Weights of a small transformer language model.
Size: width 96, 3 heads of 32, MLP 384 SwiGLU, 3.08M parameters.
Architecture: RMSNorm before each block, rotary positions, biases on query, key and value, tied embeddings, normalized queries and keys.
Training: a variant of Adam for these matrices, 140M tokens.
Each number is 200 + 20 x the weight over its row's rms, rounded and kept within 0 to 999. Layers, rows and columns count from 0. The size before them is the row's rms in percent of the matrix's.

# layer 9 MLP gate, 384x96, rms 0.162, rows 37-61, columns 0-95
098,197,144,192,194,203,183,190,217,188,214,193,214,206,214,174,209,215,146,213,210,217,187,218,196,192,208,190,226,213,204,195,209,167,207,199,195,174,229,193,205,205,216,182,178,210,227,262,209,212,228,197,207,164,235,216,206,208,184,173,217,191,215,177,191,227,215,222,190,203,203,188,201,209,166,167,204,241,224,183,205,217,184,201,225,214,210,223,188,207,237,166,179,212,201,218,226
114,187,165,189,206,215,175,209,203,226,174,193,198,198,186,206,192,244,208,188,212,189,172,191,215,167,158,210,205,201,171,224,163,237,185,184,197,214,199,210,194,200,177,232,205,204,191,169,190,195,214,205,208,187,227,182,217,189,221,231,200,221,176,252,202,200,196,193,206,193,197,196,204,222,176,232,168,159,227,202,179,205,199,193,195,191,157,233,174,197,211,168,197,162,201,191,186
109,194,210,202,211,204,177,180,225,214,215,204,190,177,213,225,207,222,160,197,218,184,223,240,173,163,222,200,180,204,195,209,216,161,248,230,178,198,171,169,219,178,261,195,182,225,215,178,195,190,239,202,232,194,206,173,191,200,200,188,190,216,197,200,209,203,216,188,202,184,204,196,229,210,209,193,216,205,185,200,211,237,220,178,170,214,195,208,179,219,200,205,186,207,222,239,198
095,191,193,221,155,177,186,214,198,172,205,210,215,202,197,193,160,200,178,174,175,185,182,193,198,196,190,200,212,223,180,215,217,205,195,235,232,211,205,214,189,168,220,201,160,191,201,221,190,178,218,182,211,200,239,162,196,204,171,206,187,207,194,186,180,223,188,202,161,154,197,167,229,172,195,205,212,248,193,203,217,238,218,184,180,201,219,235,204,226,218,195,189,190,198,219,210
099,216,180,241,223,202,194,213,173,200,216,246,172,201,163,207,201,215,168,233,232,227,200,233,205,191,178,177,245,189,205,175,211,227,193,206,185,242,192,223,175,176,216,177,236,203,192,193,218,229,204,202,214,203,208,188,208,224,185,189,201,237,200,178,202,191,182,223,249,184,196,195,199,207,196,201,187,180,175,199,225,202,210,176,219,181,217,220,192,187,194,179,191,188,195,203,233
102,207,203,184,207,205,162,200,175,181,188,220,152,206,196,202,150,221,190,204,170,227,197,184,224,225,200,169,185,226,213,207,193,206,224,203,155,198,198,189,168,194,200,201,199,192,191,184,196,194,216,213,224,202,236,186,230,196,195,190,217,224,211,191,211,235,212,208,171,209,217,189,226,222,209,203,198,231,186,223,206,209,233,165,182,154,186,190,169,183,202,170,211,207,202,200,249
112,176,186,224,217,197,202,207,206,222,217,199,194,200,201,207,208,159,164,198,182,168,202,210,189,191,171,223,201,202,172,197,239,194,191,237,156,199,193,161,180,214,214,206,188,192,224,200,176,168,195,190,200,201,234,177,190,198,161,194,211,204,216,200,184,217,222,187,234,196,216,169,204,150,234,198,191,193,223,204,212,200,237,230,217,170,187,209,230,216,191,159,215,193,186,210,191
101,207,169,222,242,182,166,213,192,228,181,211,213,199,174,175,201,225,201,210,187,173,179,194,178,149,169,239,213,205,193,219,196,209,209,219,201,208,198,189,201,204,189,188,187,212,227,214,180,206,186,203,181,193,174,196,162,192,191,201,202,183,182,220,201,211,214,253,200,215,194,161,207,204,180,247,172,208,196,221,212,223,223,182,213,182,205,173,237,166,195,185,167,197,209,203,186
091,203,193,164,177,223,208,216,209,206,194,204,192,231,215,190,193,191,207,191,202,220,228,196,186,173,216,212,219,217,180,214,229,244,202,179,211,191,197,236,175,185,210,184,187,210,185,209,181,173,216,146,200,192,197,198,222,181,182,210,182,221,203,150,174,207,231,188,202,193,199,191,192,221,175,226,227,212,173,219,235,206,148,188,209,191,180,197,170,221,225,226,197,203,204,167,220
106,160,181,213,238,205,178,212,243,233,211,253,197,183,214,205,208,228,178,204,200,204,199,202,169,185,179,180,210,209,184,210,221,190,180,218,163,185,232,209,169,237,179,199,228,220,185,183,208,179,222,201,211,202,222,173,171,202,194,239,197,199,186,212,223,178,176,183,207,192,198,200,220,212,174,191,159,198,184,197,219,214,198,199,168,184,226,181,218,211,206,215,191,204,203,234,182
092,190,152,185,195,233,220,203,209,204,191,225,206,224,200,204,182,241,198,208,184,202,174,197,180,196,235,203,142,221,182,190,176,215,225,176,181,209,181,183,172,182,230,193,220,246,201,182,176,193,223,198,226,228,207,226,207,215,193,200,199,192,198,197,217,172,216,204,181,161,192,212,219,226,196,198,199,184,214,195,187,187,184,196,210,215,167,183,167,171,222,176,170,216,213,205,177
111,163,197,191,215,245,183,214,170,212,187,219,210,213,195,210,220,218,192,209,171,197,182,189,183,192,208,219,182,235,185,200,175,199,199,196,194,214,192,180,187,206,226,200,185,173,180,148,222,227,181,193,190,180,188,246,226,186,206,211,210,210,238,233,177,232,177,166,191,197,179,177,176,195,194,202,220,196,185,206,197,194,225,204,260,190,172,210,203,187,197,170,212,199,221,222,210
090,225,219,184,215,214,182,164,204,168,228,190,206,191,193,190,205,193,187,218,178,232,183,195,195,176,186,233,239,212,177,207,193,186,190,191,168,203,229,229,178,198,238,201,197,182,180,206,214,207,205,220,189,171,243,214,232,217,175,186,207,185,263,221,170,208,216,199,204,192,236,185,211,205,226,191,205,227,180,216,219,192,209,171,217,182,184,226,223,188,221,188,205,187,225,212,196
094,194,202,177,199,187,163,239,207,200,236,211,216,240,183,224,185,194,171,197,228,225,191,225,212,196,189,207,217,208,200,214,172,260,218,173,194,199,223,229,177,193,215,202,190,200,199,188,208,190,173,194,162,149,208,234,173,179,221,206,201,191,201,211,195,207,231,201,191,202,194,178,191,210,172,200,183,198,234,176,169,187,190,217,216,201,209,222,177,234,212,220,175,201,217,200,221
107,196,197,189,192,171,203,217,195,190,178,215,201,240,185,226,199,177,182,221,214,220,166,211,203,174,176,210,212,218,145,210,185,180,239,207,186,175,184,219,187,211,216,182,183,228,185,181,214,200,215,210,183,241,181,211,183,200,215,190,184,236,172,204,174,188,227,220,236,196,210,197,203,223,192,202,206,203,177,185,155,227,238,210,215,192,204,201,177,173,203,213,202,183,204,191,248
101,185,187,197,203,187,171,196,211,232,175,193,192,193,214,204,196,194,195,219,224,177,174,216,201,191,217,223,171,220,216,222,167,236,226,202,197,198,160,189,173,172,182,192,207,206,223,226,196,181,195,170,195,215,219,204,179,164,167,211,208,228,187,188,160,196,217,177,238,211,236,217,177,181,180,184,249,237,197,206,221,222,209,192,199,186,186,176,167,189,187,190,197,203,176,179,199
114,201,207,205,192,224,204,176,186,243,199,201,208,173,207,179,224,202,169,203,215,225,199,181,181,181,209,178,226,234,190,181,217,206,202,187,203,169,223,138,170,200,209,217,196,162,176,230,160,207,225,162,171,186,208,200,183,189,192,207,204,225,197,218,203,205,231,175,181,202,216,167,234,208,193,173,235,189,203,189,184,210,213,212,178,180,188,191,186,192,194,202,208,193,226,180,232
093,180,205,213,182,211,171,205,212,219,209,239,223,201,163,203,227,228,183,218,201,181,183,195,189,172,205,192,221,190,178,170,187,208,241,179,151,226,162,206,174,191,216,200,179,224,187,199,216,243,211,184,194,196,189,228,174,167,202,203,210,217,203,218,161,187,185,214,193,210,217,187,178,204,216,196,204,198,196,242,210,175,228,207,178,195,205,203,206,208,211,213,179,206,247,231,209
104,192,202,216,203,184,218,195,174,176,221,197,183,197,168,197,180,207,197,193,225,186,155,229,180,198,196,159,228,200,212,150,228,191,219,198,204,209,164,198,173,163,203,217,217,209,194,183,167,189,209,182,213,160,180,238,171,192,188,223,224,213,199,213,214,204,198,217,168,196,166,209,228,217,207,183,190,201,233,199,246,232,205,189,172,200,201,186,219,185,182,181,198,206,215,197,203
126,197,172,200,222,196,211,225,188,195,183,198,216,205,166,183,228,226,155,219,185,223,198,204,239,208,215,198,243,264,180,168,229,246,185,205,224,209,207,198,185,211,211,203,217,199,177,214,189,191,220,198,164,201,215,206,196,215,205,225,202,245,215,186,191,206,189,194,190,188,197,186,219,198,191,179,203,158,163,190,233,205,196,217,197,194,177,215,176,199,201,217,215,218,204,213,227
089,201,207,208,232,194,215,217,197,232,212,214,196,204,211,217,168,249,215,213,193,210,203,224,247,217,196,193,202,230,176,230,214,187,199,198,224,180,219,167,189,199,194,195,207,204,206,228,218,211,167,193,192,197,191,207,185,227,194,250,221,219,221,192,213,218,220,209,208,178,223,205,226,190,203,187,206,197,201,179,202,235,256,236,211,234,171,219,223,210,193,185,175,167,201,220,211
095,188,158,184,245,192,212,170,255,188,191,185,175,217,224,186,185,203,214,213,175,202,202,195,190,205,181,203,243,221,193,200,212,217,205,212,215,230,229,186,191,192,173,194,228,183,192,241,204,176,196,208,208,182,228,227,185,203,176,216,184,208,224,198,206,250,167,214,192,196,201,195,198,232,203,184,239,190,216,186,211,200,228,173,184,190,183,200,206,174,218,183,219,185,214,201,234
097,218,182,214,175,233,184,192,220,188,199,192,201,205,205,206,206,213,181,208,221,199,191,243,184,184,206,218,213,199,202,210,208,221,231,201,222,172,243,241,209,188,189,184,192,202,179,193,230,183,239,190,160,197,214,179,196,166,223,208,212,241,240,184,193,207,186,204,195,213,200,185,255,198,195,228,220,226,180,202,180,202,212,206,219,182,187,228,245,175,213,199,201,201,236,197,191
085,184,179,201,190,200,195,200,177,177,192,196,196,200,184,195,180,201,208,193,222,230,206,168,166,150,209,205,178,196,180,234,207,179,228,195,173,215,224,194,180,223,186,221,186,215,187,215,195,206,198,176,206,212,210,206,211,197,218,207,169,239,203,221,198,217,188,222,231,248,198,166,217,212,172,189,204,221,205,193,197,214,216,224,250,211,182,183,240,202,201,169,210,219,249,228,205
085,200,189,208,181,207,198,200,206,206,210,185,174,178,241,228,197,198,169,240,176,227,201,215,187,189,188,224,197,194,209,231,261,186,230,205,178,166,163,168,205,172,209,201,184,225,190,211,196,199,149,211,189,208,185,229,200,203,184,181,173,211,167,182,214,205,207,208,194,166,215,220,208,171,223,183,207,207,177,154,205,224,197,193,184,171,194,190,190,191,183,204,183,214,194,212,213
# layer 9 MLP up, 384x96, rms 0.132, rows 37-60, columns 0-95
103,212,210,212,221,203,171,182,197,250,207,248,173,198,214,199,194,180,202,201,218,193,212,209,201,182,230,208,191,215,185,208,197,200,221,206,186,241,212,220,169,209,223,234,209,243,234,193,157,223,198,217,240,184,214,215,214,198,197,223,215,188,209,206,192,225,210,182,189,216,219,211,171,166,179,180,156,217,208,218,201,205,168,175,171,212,169,190,216,215,223,204,200,222,189,195,195
103,180,198,197,208,201,183,184,203,180,212,216,199,248,188,220,199,198,193,190,199,198,208,203,163,202,195,178,184,211,168,209,169,178,200,183,196,174,211,194,192,210,212,178,207,169,190,230,183,189,181,191,173,218,143,208,183,172,210,212,247,207,190,172,180,227,235,215,175,230,209,214,196,202,225,195,241,228,239,190,221,208,208,212,189,199,223,182,204,197,202,163,210,238,183,197,231
101,181,211,210,223,193,176,193,215,219,248,168,214,189,194,192,212,170,190,177,220,192,207,184,229,198,171,159,201,205,195,211,196,185,176,215,206,198,210,203,179,216,188,234,150,229,198,206,201,190,186,272,221,161,209,190,220,190,174,207,188,193,179,169,212,197,181,217,217,192,195,195,189,179,159,205,183,217,192,231,154,184,204,215,203,200,225,189,194,203,215,214,218,194,191,209,198
099,216,224,189,150,223,195,216,177,192,207,184,245,207,162,194,191,210,203,202,217,193,193,166,182,155,241,237,200,202,212,205,217,220,233,180,198,188,228,191,212,207,210,162,204,230,180,188,211,223,150,166,189,220,184,194,196,174,230,221,191,222,193,181,205,203,203,198,208,219,216,194,171,179,218,193,187,192,207,192,239,205,185,222,213,223,187,188,215,205,221,211,185,226,191,207,193
096,198,225,204,207,199,217,213,235,200,186,194,205,179,208,210,238,196,179,202,197,225,197,213,177,172,216,162,191,210,190,175,238,199,195,202,203,194,184,156,174,177,212,200,212,180,183,191,169,181,229,186,212,205,171,242,219,147,200,215,210,188,181,179,203,202,264,221,212,238,199,212,187,177,212,217,198,188,181,214,191,218,222,240,192,231,203,189,201,222,208,193,199,202,212,220,207
093,211,240,206,202,209,198,214,178,200,184,225,167,197,161,229,233,196,177,214,212,191,193,162,191,198,181,220,193,186,186,162,181,208,234,181,205,195,187,208,173,212,190,165,169,202,214,222,185,194,171,184,201,206,210,191,188,204,149,169,224,207,212,210,183,169,217,229,221,197,215,211,220,212,194,204,211,232,222,178,179,187,224,228,197,221,206,178,198,199,235,230,192,183,238,187,190
106,196,181,189,176,187,241,213,260,187,207,222,214,238,226,208,185,233,223,214,211,206,204,197,216,171,199,225,206,207,199,207,200,200,208,189,199,180,216,163,173,219,195,184,218,213,170,196,158,200,220,189,197,172,217,170,198,189,178,197,200,183,237,155,230,169,246,195,215,207,201,195,188,207,211,197,207,206,211,180,174,191,214,194,215,169,211,202,198,213,173,185,189,201,162,185,223
104,214,180,256,202,187,230,233,173,175,219,208,202,172,192,211,210,172,239,205,179,211,204,203,219,173,194,189,200,180,222,188,220,168,193,192,214,179,183,222,200,220,182,183,222,203,183,204,210,175,221,203,173,219,214,207,215,200,168,216,202,197,200,187,202,222,238,189,171,210,197,177,182,238,155,208,213,212,240,214,216,232,195,174,200,176,233,187,195,196,227,185,180,190,223,204,211
096,181,234,196,214,207,219,209,202,232,206,234,179,185,214,222,172,205,187,174,196,255,188,192,235,208,177,220,213,189,217,203,203,184,204,206,196,252,197,193,212,201,210,175,215,217,215,195,205,203,182,164,215,172,213,213,211,197,215,200,236,194,218,176,223,199,206,201,163,223,189,196,185,162,214,187,206,216,227,211,194,258,204,200,149,196,229,198,215,181,202,217,191,185,187,208,224
101,170,188,189,238,218,192,219,218,207,213,204,200,177,206,209,176,218,201,162,205,221,210,197,196,194,179,171,207,148,182,220,204,207,228,193,230,183,216,191,197,193,209,232,184,237,172,229,195,183,162,189,221,161,192,233,182,182,198,198,162,209,190,194,197,182,202,230,202,211,247,183,210,191,194,213,198,185,184,236,173,213,228,223,179,207,191,175,223,199,192,212,181,174,222,196,180
090,203,208,222,191,214,191,199,194,176,239,180,218,217,178,199,200,236,220,205,221,252,197,180,220,203,191,199,224,202,203,225,193,165,166,202,201,185,216,224,178,204,204,222,197,192,167,227,206,230,215,182,208,208,219,168,210,205,199,193,171,212,213,170,202,204,156,185,147,196,204,185,215,163,217,159,167,217,185,162,189,199,191,187,208,210,214,200,220,216,161,188,203,204,197,210,217
099,196,157,205,209,211,205,227,198,179,197,253,221,207,194,210,198,192,224,193,190,205,197,168,210,209,195,207,160,189,191,212,173,162,182,199,201,220,205,214,170,175,216,184,216,191,180,216,216,185,174,192,233,241,196,211,229,207,239,199,170,205,219,187,212,201,211,205,205,187,187,198,190,204,202,163,215,199,253,225,181,219,216,184,156,167,180,179,193,192,222,188,174,213,191,225,213
098,218,192,257,189,179,189,210,201,173,192,197,195,206,219,195,228,208,207,178,197,188,210,220,237,219,190,196,203,174,185,182,240,222,176,204,161,184,209,225,192,216,226,168,202,209,224,192,199,195,163,192,219,207,205,214,230,240,195,169,193,170,201,178,192,164,217,185,218,198,209,196,200,203,184,183,177,162,186,201,197,215,162,178,201,180,206,225,169,235,195,170,203,174,182,188,211
090,184,192,195,226,199,174,161,193,203,227,228,217,215,228,183,213,204,213,185,196,231,172,179,169,203,211,225,219,210,202,204,162,221,190,179,174,233,177,185,212,184,179,205,213,206,214,196,185,203,203,183,187,177,161,156,199,169,202,179,210,210,221,213,187,175,169,175,181,174,214,237,214,201,215,173,176,206,209,207,184,161,190,217,224,192,176,236,185,186,205,198,209,161,204,199,183
105,225,189,165,202,192,192,195,182,186,166,221,190,204,224,201,182,199,202,230,220,206,184,206,238,217,174,215,202,190,213,182,235,202,181,203,196,217,208,175,219,194,190,172,179,178,191,193,200,222,168,210,202,221,246,193,226,161,219,186,217,231,203,211,215,194,200,160,195,229,207,194,191,220,195,212,200,240,216,154,194,192,186,222,191,194,166,211,170,186,198,200,220,232,217,186,249
095,212,244,207,194,200,197,206,209,219,200,214,205,211,171,209,186,186,190,228,175,184,167,197,199,210,205,217,196,174,204,170,180,212,182,210,206,216,211,235,179,225,208,170,160,199,239,210,217,196,219,196,241,198,216,191,229,190,201,194,185,215,192,189,223,178,207,200,191,170,207,216,170,211,184,202,204,227,186,216,179,209,173,272,211,220,216,207,156,196,209,217,159,189,208,200,227
106,189,208,175,203,158,212,209,198,216,210,213,225,201,203,171,183,233,184,171,218,215,226,172,221,190,207,187,187,215,197,211,198,183,177,169,173,221,230,189,238,231,224,210,185,178,231,202,200,155,192,202,208,184,195,177,206,181,206,174,200,203,173,189,202,205,230,212,173,192,174,201,170,217,235,181,203,183,160,168,232,197,237,195,212,220,209,209,199,180,231,202,194,181,208,169,197
087,196,194,184,211,183,190,223,189,194,209,173,267,211,210,166,228,225,194,184,196,161,194,150,217,202,210,209,191,167,177,200,189,159,220,196,201,193,164,181,209,172,203,209,204,220,199,235,193,183,183,183,201,196,200,200,226,222,203,182,177,189,212,199,211,187,177,208,200,200,234,221,180,191,220,164,204,207,221,197,179,205,202,191,206,188,214,197,214,193,202,264,208,216,218,215,168
104,199,189,208,225,190,207,157,192,183,214,211,190,185,177,201,209,201,223,236,198,182,184,229,214,205,185,221,186,188,185,190,200,214,208,194,172,188,209,267,211,230,208,200,194,200,197,214,175,186,191,206,209,201,182,212,250,181,215,204,191,202,194,233,201,204,205,228,194,250,209,180,176,193,189,174,177,158,216,174,221,196,196,184,270,219,200,198,207,189,184,219,178,208,209,218,198
111,179,190,226,179,184,200,209,179,182,190,187,195,168,224,172,225,192,167,187,198,237,179,185,167,196,231,176,218,207,209,199,181,211,166,205,168,166,180,204,213,233,208,180,190,184,161,186,183,215,178,218,211,220,200,230,220,209,189,178,218,216,178,213,214,197,192,212,243,202,225,211,226,211,191,177,219,193,195,218,167,198,212,174,220,210,191,161,203,200,199,176,217,192,173,170,232
093,198,240,239,221,210,207,212,189,192,197,179,192,209,137,219,195,195,238,196,203,227,237,203,194,217,182,193,220,200,195,195,211,202,227,193,218,248,211,200,204,212,204,177,169,198,163,172,232,218,222,180,218,197,189,209,210,205,214,196,205,192,202,174,187,197,201,189,203,196,203,192,207,220,176,205,206,160,234,232,194,237,256,193,173,191,200,188,206,198,166,203,188,197,223,220,219
105,189,213,164,220,231,197,214,208,204,180,165,205,207,227,237,227,184,205,215,207,186,202,208,194,199,203,197,214,180,202,209,224,178,229,216,214,167,171,186,172,190,174,204,192,161,203,203,206,177,210,199,222,207,207,229,193,215,192,195,193,213,185,177,223,246,160,217,185,182,209,217,180,209,225,167,199,199,166,168,207,215,193,163,165,189,195,210,179,202,179,152,219,195,169,189,218
098,189,223,170,228,207,216,187,188,207,203,225,200,194,209,186,207,179,236,209,197,141,268,199,186,203,218,199,176,206,162,216,162,226,156,197,184,199,177,194,198,213,215,209,199,176,221,185,234,210,174,186,204,192,185,211,193,186,211,212,206,164,191,207,200,213,223,183,208,193,182,216,191,225,212,214,148,179,189,192,196,207,193,213,182,209,204,208,219,214,171,207,164,175,205,205,195
099,198,223,167,184,205,215,207,201,193,214,184,185,209,177,188,166,198,230,219,178,191,170,203,238,194,172,214,216,217,180,218,188,190,214,190,193,210,229,236,151,216,215,211,200,202,213,216,232,247,207,196,200,213,202,243,187,210,224,206,157,175,215,188,191,188,212,215,212,197,212,190,172,210,202,247,209,206,211,260,200,203,229,170,202,194,229,191,188,203,192,194,217,183,186,209,198
# layer 9 MLP down (transposed), 384x96, rms 0.126, rows 37-60, columns 0-95
106,228,217,192,183,229,169,181,181,202,236,226,189,238,222,205,194,165,183,208,216,190,212,221,193,222,225,194,197,218,225,180,205,173,222,187,192,200,225,239,162,189,158,190,215,218,214,182,221,182,223,202,222,209,177,188,185,164,207,225,221,196,209,198,186,194,199,207,185,199,182,195,198,174,184,199,157,213,211,219,215,206,195,194,198,209,171,173,223,200,231,174,227,223,168,170,182
111,169,160,203,210,190,179,213,220,219,215,189,194,178,166,191,220,233,170,191,218,176,175,192,213,165,159,216,202,191,197,224,196,229,179,198,196,191,224,245,228,204,165,206,214,220,172,174,183,177,209,185,194,194,195,178,204,196,233,174,175,195,209,223,240,195,187,171,220,205,220,193,182,232,198,239,183,202,177,227,194,187,173,204,174,194,182,191,232,198,192,197,208,201,190,195,198
105,212,197,208,202,192,229,207,210,195,153,183,188,268,193,201,224,203,192,193,190,204,197,156,197,204,217,187,237,190,201,222,182,185,184,226,217,211,214,207,208,208,180,209,175,199,193,196,226,186,208,197,222,188,190,204,163,176,197,228,196,173,246,176,207,177,182,209,216,203,217,181,182,196,202,197,212,198,215,221,178,191,213,194,203,136,200,172,208,235,187,211,252,201,194,213,192
099,159,178,203,246,178,215,189,202,195,205,190,169,177,206,201,189,182,229,208,150,254,197,219,225,216,225,206,188,197,232,212,217,198,218,221,207,221,153,203,233,209,204,183,218,187,205,178,187,191,189,189,198,215,211,211,196,187,210,203,209,200,212,231,188,188,181,201,217,174,203,197,178,181,202,203,187,226,224,194,188,189,190,220,192,220,203,171,201,195,187,205,170,152,249,211,171
096,175,211,182,218,224,179,177,187,215,207,222,218,193,196,216,216,194,161,197,196,201,219,250,182,171,196,163,219,238,209,185,230,193,187,181,201,185,213,164,152,210,199,143,212,193,180,185,202,188,206,199,221,211,210,202,197,214,202,177,202,208,176,160,171,196,219,215,190,196,212,188,197,190,173,225,221,185,189,204,227,243,204,238,204,205,221,202,222,173,206,186,211,173,213,204,205
100,149,198,210,203,200,248,217,194,223,195,201,227,216,200,219,190,167,186,226,199,228,205,194,174,213,227,218,216,197,215,198,207,226,212,173,172,210,175,188,182,210,249,223,218,206,187,207,218,179,228,226,195,223,241,238,191,224,188,204,175,179,209,179,179,210,209,203,209,180,217,196,218,192,197,214,213,209,218,206,180,198,200,178,212,242,197,187,191,209,210,234,194,173,217,246,196
106,210,178,200,189,174,207,173,213,185,210,212,168,159,217,192,211,213,190,200,200,173,197,211,188,206,197,200,196,207,200,195,219,214,221,215,163,184,189,232,197,181,211,199,207,224,215,213,166,161,209,198,200,200,177,182,182,209,230,193,166,202,206,194,160,188,212,183,205,186,222,191,238,160,186,169,204,226,209,256,234,179,252,219,234,170,202,218,212,197,195,178,221,189,197,200,203
100,221,216,190,197,195,214,201,192,162,225,197,193,192,182,226,177,207,207,221,184,226,199,168,228,172,178,222,237,179,201,189,188,192,192,144,192,200,228,226,208,215,182,205,200,235,195,168,169,212,171,202,175,223,231,202,208,208,179,247,202,215,234,165,195,179,205,221,226,206,201,205,201,227,203,176,222,194,205,206,183,179,167,189,182,218,216,201,169,168,202,199,201,183,206,217,183
099,214,205,217,200,201,213,200,201,231,226,180,204,200,172,234,187,192,210,176,213,226,180,212,183,228,244,192,221,180,226,208,186,200,215,194,190,177,179,186,172,255,186,182,220,196,223,194,245,189,190,168,191,172,212,172,205,182,208,218,225,210,206,244,181,192,179,220,213,194,206,197,178,198,231,222,163,191,226,196,237,221,214,189,188,189,205,201,227,159,209,180,182,202,193,208,200
104,172,189,219,186,191,180,220,189,209,200,187,205,174,222,212,189,179,215,198,180,231,231,193,203,179,211,187,224,182,155,194,191,201,210,180,215,194,236,221,205,177,187,211,181,211,196,206,170,196,190,223,223,198,191,243,232,207,203,245,201,236,230,179,208,186,183,221,192,201,182,196,178,223,208,199,181,202,177,239,203,171,191,190,208,177,168,163,221,189,200,189,191,165,236,210,162
096,150,203,223,163,202,223,181,199,190,204,188,241,225,168,210,213,211,206,218,225,198,201,216,226,199,169,191,195,208,226,195,179,183,210,192,188,187,216,184,222,205,189,198,231,197,209,196,188,156,204,207,214,206,224,192,196,193,173,196,214,173,217,190,191,187,177,177,199,216,202,177,195,150,188,192,188,186,232,170,195,198,191,204,194,193,231,183,210,213,184,175,218,224,122,199,194
100,195,211,183,209,162,205,195,201,209,179,191,201,197,182,227,197,181,191,215,216,224,204,219,205,217,197,205,178,210,184,195,189,203,220,214,221,186,205,247,169,171,193,196,176,210,188,207,233,170,220,190,182,209,213,168,207,201,198,198,212,196,176,171,237,237,210,185,165,225,194,202,208,174,158,199,153,191,224,187,190,234,229,208,156,205,177,210,220,216,220,230,184,230,185,198,233
096,190,201,219,217,194,226,208,237,192,209,222,188,227,195,173,200,231,220,195,239,202,187,175,199,148,198,197,186,155,210,156,195,199,170,212,145,147,154,190,184,217,170,203,217,209,174,209,162,165,179,206,185,201,221,192,192,218,200,187,196,187,195,209,220,201,213,190,223,212,191,187,211,213,174,195,205,209,201,208,195,201,178,192,224,189,220,234,209,218,190,190,200,193,194,209,196
094,189,213,171,206,181,195,185,188,200,237,203,235,221,187,218,204,196,189,192,208,197,184,215,216,181,199,193,182,190,238,232,180,203,201,194,204,171,256,187,200,193,216,187,215,212,220,208,206,173,217,215,175,198,187,205,218,202,228,172,205,220,171,199,210,177,221,227,170,190,212,153,192,234,195,213,195,226,220,159,192,179,184,191,142,210,221,193,184,174,215,188,226,231,206,215,194
102,174,177,169,182,217,218,209,174,206,207,235,198,197,247,223,211,201,172,189,202,190,187,231,221,185,195,222,211,222,208,205,187,177,198,209,171,202,180,167,191,202,195,183,163,188,203,137,183,186,201,185,184,222,224,184,225,193,200,165,206,234,198,185,180,233,189,166,188,203,179,214,210,227,204,181,181,207,218,181,201,207,206,201,219,182,173,217,198,191,157,216,204,185,220,183,229
098,246,191,188,197,220,220,199,166,219,194,201,191,161,186,155,197,187,189,206,216,178,233,217,219,198,218,171,230,214,215,172,183,199,197,187,215,216,214,203,198,183,183,201,162,194,228,174,228,228,199,211,211,204,200,220,188,206,198,174,176,231,164,206,204,181,218,182,228,157,218,237,196,165,176,221,179,205,175,194,165,221,196,191,219,178,194,200,180,198,206,206,208,218,212,173,211
102,233,214,185,189,156,176,220,233,203,197,180,228,214,233,238,213,207,217,199,195,191,207,193,193,224,208,221,187,195,200,227,210,198,160,201,211,201,200,233,242,193,192,218,242,190,220,163,182,215,196,198,190,188,195,220,183,224,177,235,206,161,224,199,202,185,196,232,221,202,160,199,169,211,233,210,178,202,197,184,227,185,174,208,200,190,210,202,202,208,174,194,194,208,213,214,243
092,208,190,203,203,202,223,210,206,163,205,176,223,182,227,191,175,213,198,184,209,226,208,158,184,216,192,194,176,182,218,183,222,166,176,236,245,183,213,218,223,184,153,200,212,191,191,183,180,190,151,208,207,216,201,175,220,187,192,203,186,209,206,192,244,191,196,199,189,202,209,235,197,170,192,186,193,186,210,187,181,219,174,168,226,220,171,233,202,175,207,178,215,206,225,221,183
107,189,213,154,207,212,239,227,187,186,194,209,211,142,213,209,188,168,212,192,206,194,201,183,184,160,190,187,179,224,203,203,201,196,199,222,188,253,210,199,204,219,208,211,196,180,189,180,232,213,204,183,166,214,176,202,219,221,202,172,189,232,198,184,169,222,201,184,202,188,185,186,186,167,218,205,190,193,185,191,191,250,188,209,227,205,219,199,195,150,223,215,212,221,214,197,224
117,209,194,180,203,185,218,206,167,206,201,196,194,203,216,190,225,185,186,160,215,176,196,269,213,198,199,211,209,238,201,204,205,213,189,228,186,214,169,190,216,215,193,207,215,217,202,198,186,219,221,219,216,244,201,168,164,211,198,240,186,195,168,214,196,205,210,189,192,228,206,232,220,215,207,188,200,190,218,221,183,193,167,190,221,160,223,224,208,189,226,185,195,202,250,184,225
096,204,235,208,173,173,193,188,195,196,195,180,217,226,222,177,190,199,190,191,211,178,231,162,191,196,186,222,157,210,198,212,204,180,200,230,199,204,175,223,190,217,231,183,180,186,199,153,210,192,221,206,232,194,238,223,163,181,225,189,231,222,245,204,184,200,213,217,192,195,172,181,241,197,215,210,183,180,205,220,219,170,210,181,184,211,190,200,211,198,189,233,191,210,227,179,187
104,227,218,178,229,175,217,205,203,184,167,190,169,214,203,237,211,197,210,190,166,212,204,146,223,191,173,194,224,177,216,229,209,181,217,212,213,167,161,180,183,190,198,200,188,180,214,222,212,184,180,201,190,204,194,189,211,200,200,167,212,170,207,223,210,245,196,203,146,182,209,171,196,210,182,198,206,216,205,188,212,222,217,203,209,186,219,185,213,186,183,194,210,196,151,229,217
084,224,200,187,208,217,181,207,211,136,204,211,177,204,216,206,226,182,177,162,233,205,210,213,181,213,174,226,179,174,168,202,193,218,175,228,195,214,194,193,212,192,197,197,199,166,200,169,213,218,206,211,183,199,229,167,206,202,178,230,202,175,234,183,166,171,227,221,206,226,215,191,176,195,173,229,188,205,208,211,207,190,200,207,207,189,187,217,225,198,195,147,222,213,198,180,184
102,225,176,190,224,185,223,214,185,183,195,214,190,223,158,221,164,199,202,193,209,176,225,273,215,200,188,208,220,171,198,203,199,206,208,190,232,173,191,212,205,210,217,196,228,165,195,170,167,223,195,209,204,212,217,202,187,174,186,175,208,198,190,205,190,192,190,215,170,219,204,197,221,199,161,204,208,215,195,179,167,189,219,210,186,253,207,186,191,216,215,221,194,230,163,200,211